Each number is 128 + 32 x the weight over its row's rms, rounded and kept within 0 to 255. Layers, rows and columns count from 0. Numbers have three digits each. The size before them is the row's rms in percent of the matrix's.

# o: layer 5 attention output (transposed), 256x256, rms 0.132, rows 96-106, columns 0-127
# v: layer 5 attention value, 256x256, rms 0.149, rows 97-106, columns 0-127
o96 111:120172140047084106123091166157116144119139140101100063141095112082119105105106142145073109125093140091110105165160164091101119130134193083062138116142106163169183089118129201155136094136127103081118114096157108136131117146129077140095131117155169132159151207132109085171111094131084126122110065149116129107140095141123129134176083129105177076155097124141146134144179078146144137160148
v97 114:129114125114076137166107137203121137109176146128098079127121121198103161131085166158105138147143089141099064120083111086120119147116133216086116136109117123198115051187111138122147137081104137055126111097154166090138107120164097092090116116189177151083165144132142135144091081168155161125097175117124139099164115101146103147198126139158124153126115104115184085100133125098177093128147
o97 103:072124183164133163110197113116100091084088103120119162106111111121122137115130059121149135157100126115168113071094139113081149107140078088167124126096136058080110138134168152118129115161168114154136189142147117109059161112145096120172071117112095152151184061137122101134176144134141048096101167091115081082130121124069065170123120133128135125133140121153114178163138161151124108119105
v98 104:108149054136060106100096132062119104158129157098105122127082125124101105113137136141109199154169114150064129176107193129101114165162087173133150106130118082122200118127146156120114131099130177139168096091154179138113144113131092070098124156173124159107103088160134045166185174166137147145151118174085142159134136112141134123108075124087094140163152110105095106112179112134197182154125
o98 099:085112160148135095117131162134153118096104196145152135096177179125166103145180090146087082065142103127173163133159110076106143121154159102113058111140148118059137173166099105117160106158118068096130111092059166055131103106160118159113127142124124124104177148117080142130100130072159075141129075071140135203170081088084098175105134135131156166099112120154099081148142099156110131155112
v99 100:138061120149140082210044156145089138118101094108056130108144135109118071100111130120159118135132111134144141106146123112120174173093158152096149166098125154092153177159099072177139156097115142161076115085194210139067144070131104131074083101090138111120094173120157143151124145141153126123111114143120086200162098111139164143111150162122092068152131168106112139126156082129167067109100
o99 104:123151168182144124158139133124151112168141109163151114095165084154114130116148150125118176172149089142129103136098094135109153135126149137139166112136131125198071127084102152142043139141184112151069172159141089147118126130147136167173142135159077104126186110117099120099012084130127124124123080045135173119082079067076096066119137150111149160175141084146105105152175109165123098161137
v100 117:080111162129149186156063128198132129102101138106140115142098088134110069136091180128087206106194110121120112099115106133125100151116134086141124074127122089122120141111148143132116191108139089072096125148156140109089170144140132081106119162122110159164137137163119146093148137162141143131137121085073188112111152154117151118112142163074101180164162097145128171200150159146163121157152
o100 111:157166114135169154102142142125120149173168147166151156114154148194134110084174114163186119130113142053197118151145092141111117157106144103111152144122133080198132158118088123169136112151090168124088108151126119192148153203160140164128150140095151084105122010109130145042064154118151145141116135117139151121150107124182129165063157091136061104135182112123172120152131159173142111138116
v101 103:139115177166133120152169125146202075199167116142100140120089166088159149141143167193129099095133116114150126148161109139161117184124147125177117119104091120104142163094127153100176080050163150151120172183121088111156091098155117141157177131143179162116137128134137117087091136097133118123114116099156137153163123201114136125169160154098089180149066114118127109177180120108165144130142
o101 104:080067129176130174115070088136100175083184118130125096138135091146095097153190124106159104134084162151111115117130165167126100177151112135109111073130132110135128135166139127120131139113114152143131114164176130202109165166149081092143084101136143104109100148091096165158167174195138178162130098120150135114035167097185146159101146151207143117094194045130133131106104155120161087182132
v102 119:119152105106142145134126113092122099111073097128165086132165132140169108181198134139086093165126118159197111144117064107125208091154137164105110121134112093110103134033055170139109154204119120128164104183137085152146161075187095139163140140135176152146178087123161104161096085123093141184101177126148110144113178158101094120164097142161086155122067139142119111120108107090154137134180
o102 110:139125146138106145105139091095059081116152142130087176079117059079097075093115105067131071131151156136088179099094143086090099178138088084124155160073101131124179156117144049123120133086153086105119121166123133172035140160174127108105116101174125107128128157179016102157084098109142111155126136089174213115131114113121114094122130113148147105097135074083127124124116150078180070116119
v103 105:166152143133103161098124096105106147073145175153158127108144122165150129127136103189118125131120094126195131175145079160122139153105165158124127150141156115188080161080093104100129165105111089140126114080160144107047150096129130163146049113149113116135066135102176110104113100168118142117102127085156147119153078120135162162157153108071106190152109122106194143079121182111161105162151
o103 099:074136112141146102099131157140144165178102058167101151134106128127084137156108154128169136127084145124101128125117115138099123144093072053162138209113068154177170128156156095147096137126109122097119139133110103082170135079122125149113184162108125152093132073101086126115149190105121112129168128118095107129138181118137125127090127175107103149096157089131091187152128147139087102111109
v104 123:140143129132134130164105109111126128147142088149085117092124168101167121098140119179126075147142153113136133178171132134116194153113125064144128124141080107125132185094125174106131128172144104107169096121036143121076162138075126129177127083114105163089097100172161081154167127125074098163145148145119143127156163108095134115155060137145127142145118165173128203112082133094114146086096
o104 112:145158155107140107164158184132106129204130148100136181124132106165133129159098096104144147134108189149113142136142134076122109121105142116145136143138094189097165063154164121171107079077097159142115138127133108136159117129085120126120144114139175103135131128093075122151141172162141106185144122237125099135147127152116058191118179140147124130157109111110100089114046160159126096095160
v105 115:094113102155091140105116103106108191107128162087170134149096157046137143131095153069165107102050127110145148101094148176114139153093159165069180200104097180112103144166136096149207134110150173144137103126101152132113134105108186145088121095118116117149107223107079190131170117163133143102111092148157140139117109128194118172118122186074160194106168106129117111164156113144144131127101
o105 104:139114089102154047130172118109182139186129103127119128162169109099179131134152085136172119134119108218090141137118110119196125068088114158141129116157152095184106086135125162123140107170102160162136156141118153092150093166133153151115136109144120062080132101126206106123109122136125158096121175143118096126117106157110146096150088099253175130149175119162117133131142144140101084086130
v106 110:098134095140152123066135089066079120170123118134163127148114106136033180131187157135064097119157155104126147165141166118138144143138169213170182132085213159172181145071196109120181132152072150118131146075125194140140170189160155105069150112120117083122139126169120149136109141146122168145145144118104137131029127143157141173137075116154191148098086129131101108118093123156125161182194
o106 106:188125134130145139139091137124113144177159106113134138175143119089144118106089089152104173107074124075171099057117059103153105146105160103091148133117163181096144076147102168121126133099102011114164126120091108146079038179112159120109149154073135109124135148100121107173199103133106111098143105096075107142178129117112130172155096180135088123124096116120108127151143084164147099109092